Weights of a small GPT-style language model, trained from scratch on English Wikipedia.
Size: 12 layers, 6 heads of 32, 8.46M parameters.
Architecture: no biases in attention or MLP, untied embeddings.
Training: a variant of SOAP for these matrices, 552M tokens, 4209 steps.
Each number is 500 + 50 x the weight over its row's rms, rounded and kept within 0 to 999. Layers, rows and columns count from 0. Numbers have three digits each. The size before them is the row's rms in percent of the matrix's.

# layer 8 MLP up, 768x192, rms 0.142, rows 434-456, columns 0-95
102:540490463489550426503439536527589524531477576498547515462520560499474519550552450481529390558517668438532418515488468388427504527453510547656511488553528533577436513425518544479510502549553462554413504516509621481453515538499466575455586627476495507625492601487429531494467481563473423397
102:509476540461489612446617484491426429443604526508535522588474486407575536481437468542535472486553432514539582484545531511444516554539605436427472444457477374478588434553450413494522450431432453491464478542438592462593523548498430470516476506489419464490508483545449464480591438445502488515
100:465536538522546448526465535607529540565517537564495476507430499456546510486452507515481540513455484397477545490531549576498522504476474550586464429491424574516490519476542419506437527374495465469574509479525484466404400547462448493471479519484499447513491583515455455539589549394458447483
099:520445465579413509521422562521471444525459603512488557423551517498531569466513444497466452431452519496455494527537529455543426487524496523477457480535437559464537482523465577515458514480633538460594526517408456518533513462454544520550570506427575478487445606488534498525469508421509427498
101:561502526578504445518510491506456474455464488537599453431540453508525410468473541472565514522466459415623465515511436564647492465486433411534418511528450544433493533459540616452459502537577531468537476489549491536498512534515457572495482488540526485532528488417462506484541514516436472431
100:505518520525546429498627408436542528459547467516531492503518504434494574538561433483457483446566494491556467457401503518498568456540492513526445600440493556424476522542518499517552487450565506545457575467550528558523498500458536437447424557525453566458465501518492498527586478474516426536
100:445580546460511476444582494469498473567457577511459592530494539548521474618445467497514513524485501464513420476445550390540454491403491524440429535432536476475508480450512540415589442459508425507434511426498396565509423458494408440543482539542443432613566511512534495497501490558454526546
099:458584532501406526523453430516505549444524465477488456520441545521452447616454494527531452568437456556501444423428463458550449557462532498525515524431620514445528515488594506519477544486531457540554532508398573549560597570467507483517446465489550539450519414490544583489398436507573435507
105:561430446513492568454461546452553528521460449506559618529427537450427506459470557637522510573482483445481419482491515527496574531517540477490477477496510447492508562503486461469572503495521601517493463491500556511443495413482481473513553423510503576549516484443585523450546528530610519474
103:511524546428472581454393492458575441465572536443575440445499375514476443585515533531510563527442458438498490607470568495555524501521444480575496444469570546529460516515479557513450539496530493376527505446483472483526504525520416483532479545582483411487467455649579459484536456456555481450
089:524493519515537544545553524458497526507473637530520532524409509489563525525434531488511562357540486447510411525585472526457449541483473480471485517492531449486431495515549476497501493491504474503532541587489481497491502502495465530491512473520501536536496459504441497486515424522540481493
100:534506468467541501531496553481493536506406402533498563480545522582567569491474483522467468538378446483537471497509463571544546506491500464393465476577610413496520465514517457483534472490510490545510549458502532470459392529576572580561509448494548434590466560474373526437452388524491444419
097:471507499487462604507424487531400488451494507604429476535515507532505551459464512456474451573545491461465571480381560536600461509489481453600439371457475504472424518469531471567432517471552428484502416508567533504446517484435500521438414443500559489540475539503452432557519445453567470551
101:490477428628623557536541505434520451521517608509581505440456549525577499453460434477461476443448518503441494535471445513468481490489524544519571415501529533465450533542491506471499461485480539519555473491523564438543486493488540500450600597488507543453558459514441546534518576577492555563
096:518533512414450482471528504525490501462407492419512421480534476458547497511433422421455555534538426503478528531530530539602473414438434466509495520510442573484487479470503532539528486525579464532405598552490413491556415393467436495535432469503527522518495481490484458554417432555403383430
103:439527596455446496467610391481482559478501447505548497574454586491443502545572563551480537560540470418519405519501548568480492437480492546457564478531447529542540418424542466457504448552516455513537526577574418480574550434431569431536537427540480524482518458552553447452455444440555521596
108:473411521446501499511543417612530537528458472455545500511511543492499524477456533449491480519513386427566538579482362500479414553506534532540502478445508545529498538521552391420515542396406446456512467506444504584545500570508445516518485570463425515578577419567478546489452579470510534483
105:519504555531433538580500520485441526547556464500448426452518428507515432530476493569472566509535519439491566446493467419451520362521508433634638541473520537466477398539472434534486562581413452481566509485483486489551510427446491532479542501426540465456536516544537484555435469583538498478
107:492593539516477390430453519544449584474399515510440518456463493547483562418507517480466565477510497563479487538370560470434456588477479531505520421536504480523474508462549450442446492480498477458480395562522476515521513490530535511412501569571417487564451543483429433509440516548509511425
081:518439419477479511505405496475535482550561473493486460503519499403484470542506460443514396658558492476547546417493585531438563547516446530552470449483459509525558525523433484521535486538501548457557447461529487442602457624456437447511528524510457489492454477494449458461488435499415482436
102:408590548499520537414473471555479426540437520626550482475532536517506543386484470476533475573523527497448538496465421496557371545462448422579658486485506524480420403438525514409528486472560539474561465493371421478545499452444524482476471509434563558606507514486589532461519434391484525467
095:477474415393482407401402470409504523521497479542562477407491497462547431447592555516550479575567444534542515572493436360496506501595521498538437569469527552460527504476498535481504525474528549500498490478492528450504436443476585434544499523520543484432492559431459447508487576499478497495
096:407552534545592468531499660545525435482557509488510507519405511522561524488434456503409499529465474475533491462515529544545474466520464566414460555473498483465501537405495463466344363490561484509569540461572546485515484504514461555566512405449507454548441424514568541594600468408485613556
# layer 8 MLP down (transposed), 768x192, rms 0.107, rows 434-456, columns 0-95
100:503466533436576429527541524553578418485491470484584556505527493556519415496462447541510509533443477437467486578520461335446491523520466510433458455492493471471499445436431597456513517507562388440522537467435532494440516501407535379562478602464449485485594483435424522462436488503459475601
106:508499506409429579563488499444419602580634488499426571431517529574538615509477533447541421508460472396454515525465478484418605459557529490522591570548512563498590446485513597528479524419513461480413525437502437535466529521499547584536481479559505493467578593514575513477469509518493451523
101:496570489511478469445552506540503461499441487470449503520448535508512507439425428561418485460520466488547460474515491496461573489473417500491542596420503503484543485511536513492512549523539626480528449476584411431460432578497493493480444428415496508548573597531415533468610473530463488507
099:565452442503454462476449428497517450461454490508506496483533516514553498467567503495536482494444512500558490453432470529458434456472488572500483520509512474423533488508533540455512482477514472441491490555558551508489464480503492558453538486511481540466587514432446556450386450485526516516
101:631476407542468460482525556615479448445517553591423507446497450435458421543528448563491537500526451504462454518537516494471400509546506397571453551546378468473515449504475516484471480462444487621457478525457456466533520473459455473524537456526444497570427586592524498494534470478401497555
102:490513409480494492612439618459439467470490443608608481515470485451529477497476575401473414524467560473425521529481486539499411494417459441586526516529479511488440524494488581516458451584552464519449407499499476426540461519481533526433480494515516491506594469468563443496480530436546428651
100:562512580507577548578490484458596445476419458486492443504491536523464506537566465534399466547537484516479494505631520556538220435476448515467612497585532522485505500509488476518477521541530524472528536446483555566486512483487507532588486511493540575458439479459491416562423521582548523530
102:582518497461504439483422546576523483492389544622474494474502422486473486517453417558489454550575493550524512529463562555548401470452479517490540539424586497452491511496482599502550592494502491507466547523568577563546538466521410486515530587379541512469425531565600497554563477506520521419
103:570535451552486489408455470488452549508470525443527585560511439491434480484531565428563527511450540398458511608486555508431244498530478471515548492479467455463550436506516512500496467572457502562490526459474487546559540513520490564497469581401459598582503490472590523410486542498509473396
104:518502629591507507493514531420518410557445485469466504488605467562550472465581472486554514597523512501484466552603540449508456514485602514394445504420571497503587544563580516515523460567518480505471401390490499560440448469497578469558584551564488488524545474506430480491468485497502526422
080:560533475475513444506454464558471486452484389468451459539620513510509404474528566535519495622519565559430476443452526440525403531524582477507545469525485572521547486519436447481535481461552535434469455389478454484489512481553403530541473536420524506431495561541506527516487463510507545560
101:493458427445487490437499496493585520544545475414451488424611507591531585557517495520559488523468576498473446486562473536430500529568438484493576509517543434528539545504483428536490527499478552518426579481504505583500522584462361543479571494576508458461578553536447468470440417531484466434
097:399482551465552479432440473508559515461490536448567548448486560447386437481494575492387487437429476550502532576517494544395513496480538582484582592476549414503469517482464549580570579487523578466572567544563487570528493533415488505543508484535539544431575549490439475488502542574438481502
100:484625535488472613483420625435509533542516499512479476439365403429493491475544454474557511508434468462462485503510509464534485513469525519549517519468519503455477541492485504491509505464421420598551435544521529518516468430504467470485470611391543495534501481561517497553433612518501568570
095:473563516467557470524482522491556521498468427525471549580492524491506500452518549565560410431522607480615503502482486490585537535543452517449484444403545507471539445435440588413551492485534586612503437530480541478497570509403475503489445486517545507414471508443459415438460476523415514523
103:530479568576413416584544484486481558554549421587543474437400509498554517437519451555552503446573473450451458580522495488486467502480502497633575519464551504570493539441431546407490506559533419497402541505541526589424506566517541537547490486420483478507484476595512480477457480461563442445
108:404403624548482514500500497418468512468471507608514432503499467587541521503541476532561582523582462431462525498510504475528587517584493540523435471453523456446489501432548471431574446488552467479535480548522523587505537507469464437540526504471488568426510537549528480443434452489514434433
108:477413465478472484483586586544438511439461476503428492502457465561534458423512538582519476627420477477592567499476522495545486344485571477480538560564442542456418455512529471538554551489517545565528541505554455542468488544474522448590495509466433564501555609417617487592514496499473459520
099:542446552521543538504545623516444538541475466569468499448451541565493448554498398479503422553475495479592523491538422466542654381499520470496519546586558519535622452460486509529526555489461532544506503506407520471396404461493536480550367448474495421528489431528542414496480521503443428582
088:468527458497459545537508544512509452551539631491554439546492558607482520467438474552476535495482474392561505455528463424499494462547459478522460553505527413422465549557547488503604508508493453508513562550473506534496557489382512483448528511500372472565477526513529501418462575527528502541
101:411555614503413483507490524554483440535459541600558545484484483470490555454562542493477448490529528437470573543544517498505555503502385493550464457574508517385424528427544540376515414487448426476427580491445495454530484445523497465402360498507454512439513484572480426458539454452565574522
098:466563428576476473492487477465496410499453465451441525464481465449524383517581527497590601435465462550434545540481485592480534506540538496480549440473593552516475448387543455524401403483537538487507487549501563529489515550439419616495553536470487471499529542485468479550528484491559467550
096:495505360441531511471435528529494459379498562530516449468526413472522531488521493362441525488452475563468512505502596483462476489557414458480552467546527576660429459486501518413505529608470557530516398573591491459509508538571542473444528537492506567510449512452608484490485480484562503537
# layer 8 MLP gate, 768x192, rms 0.141, rows 435-456, columns 0-95
104:467523586513523476441410571502504524551449499422545588544442489457558527565529516546500492590476563506415513635402451446481509638510612467507576585505495520534541553528479497369543484563519528460435401562513551528483495511516443424557437507600436470448495439574444477409483454519445522516
107:535484447489473492510500443503403490493451539430429559469494569520502448459507531521476562555598519587429477547497549503535479450429547339515448636499529462376524497451560498510532548437480585519472525431564433452538596554487524416450508432482582483494549538483449486503519539470527504496
099:571471477437590547605519417532627523447456518497473541484489449509532465493570367609362382596503469475485488467506565450520406499563484586451450586550496501403509519441467559559444520505501555447452513485526553518517479525462536523495529584552492500434493581495505517566428454478494513494
104:617550476566553476634552474452461515565482520467455550513488561444513494498583538432541560470531496614527581520528513367476415510498477462453494495510570483519554503481445551466501498432450499633544521575477561484530360527559564474448519528532581444520524548562440619559466490509510474548
107:555431563560471487491570505442540460494489479539497566469485496509485442523475522385559499537443483403448469484465574549504559490486497446505454516498557560405397519481460556546529484540452500441501620501473509502455467466483489369379470449494422500456466423542505523482547522498566506539
102:515539378510476514536548575495523510523356449516425500508545523439502552483484558428454508570544515527444514530537531434545551474513514572589488553550507568541562453496502436580602493422388462479536471492534524349531432501559458507508462581561502530540448488454537491510459533463525604531
098:508443488572511493483520528569444562589568518522457507518421503496510521448443464482451498500518468480491545534463558517403490466421556509471442522437502566512463467416524547505501568469515485596492488566518542453624497514525560528512501558367508547492519511529492609499473476463570682477
102:524566534467435498420484466484576436501508490458435471391560533535458468461573475521553468469476574459527548550531465530419434505552547569395466519521459465521574532548440479518457474493536459455502531498456435472538558530549445592468469504528490502566504496560428512548466501522546491547
104:491506440588492510471457578445465487478398513624507547355513491480505465531553455604641533463483509536514517542447523385444537481586486459476510461393489525566380589531536487548642546458498533545518472466509488514441539519503552522493483500551521471474509440470446496455514498548533492584
086:469485479491555505554526424520502600401421466470518554544607501554465425402508524545503541525481531567434529494415498464563573563538542460542560435517490545517550487514463398565548498476497603414517495418486424505499476515562433493457544537474550482539474523496527481495379430488516538583
100:407504555457456537544474480523518429612534437464451540510458460471442489442498547494496435523483495480468444525387462545398476517542609471456548529315501538471588472450511488420464460472461475567501432414489545533443487452504626474511452591513431561513571513514512535540462463493452464602
099:505554515451549519446498431550481417454429464503469486542456412581475474551453415465646576496388511478495542553572501425537415427605526535488549423563472476548512515535589487480562477517494519468483462516484571542497469538513519538489544490420477485542481523546512405509617540445495516434
095:514410431493445500550479439479550470573543501520543448458545470581532480486537434482473527551376490508440561498540496483499524454525405428484457549408570493501519428513402459529475514478539555546548527452473484574529563533492523457455456503501518536434506478488574508456537456480596593536
094:569428480482490489433518557543483433536453458566460497432471481479527461463479477439496505600538492437497475479589573539489609517538522477487519562484541499451476550510515492511499512488498470533494571426452522399462503502527491449508455520479327513554531441493532526465535497490593468457
097:477542542574484587524512500485524540480538478438459610539535461563537465445489440573486494509483608557491507611518516532515474502503563487542533435569494607462472569394485526479492517499436567464457527524364523498498543557512539488533412512544522583501498560561420509476553546540513412483
108:577563471531457480505495512487476572500534415485462497509492518499611490517482398510527431516475500474468527504432515516482505581452555522471371457544444518464488519636541512484401422514534581585473595521439475544535439514454455492451548619532493509640509568425534511534497526482465499561
101:583504535568442401428460516533465419532470524567555526535407490559499543519434570504522466431555511552444454457493516492527461456520537464553530504515502508381556491503535531578447625468510587466427553503548454508473467396542439472446540498388529591501547358466515532432582504533518480450
100:609547488480564511533456430508402418502465557518518433603437549443516430469518550490542478518538425414501451550505433494404549501452554526471445564407481453494463524527506541488548569562551509456543550466576542492507434453503459551482446453413520495581454516454521528533486507481616628448
084:485451488514490497580502493557459589492540455480484492411496537426522597503423460501528550457532558515476452529491450475551388477427615542505477516592450500470500462474517429420486519509567549390449529442497516491404526574536511503561504471599512602585544562506537596524480606533500489467
092:500394527465601542483472433486576520486634422474620474507453534581526518559520488494446430508505422513490505477488525449513496410556563559559499514507664504476530580570488468508544463466531464452525548405546633515528448499535479520490528490425520411371536488471531459524532454568475524553
088:532525407542502563490405528477504463507484539520529508467553558452442520532540515557480514534393477491386530475503519512465483400581460549417500411473532528478484548514516484485509524527487471456408537434517599472497525509480577527492469593484488468547526446474490438378468495483462495459
100:430517535546449479472425517447527577424564529451533540578508510520632529497533482536417588544506421563569520545472481515433534479503478500569476510546495575518501458540557610433504479462420549450488500456433487598514327546535574570572544463448482447500463530512475555493478489415505584463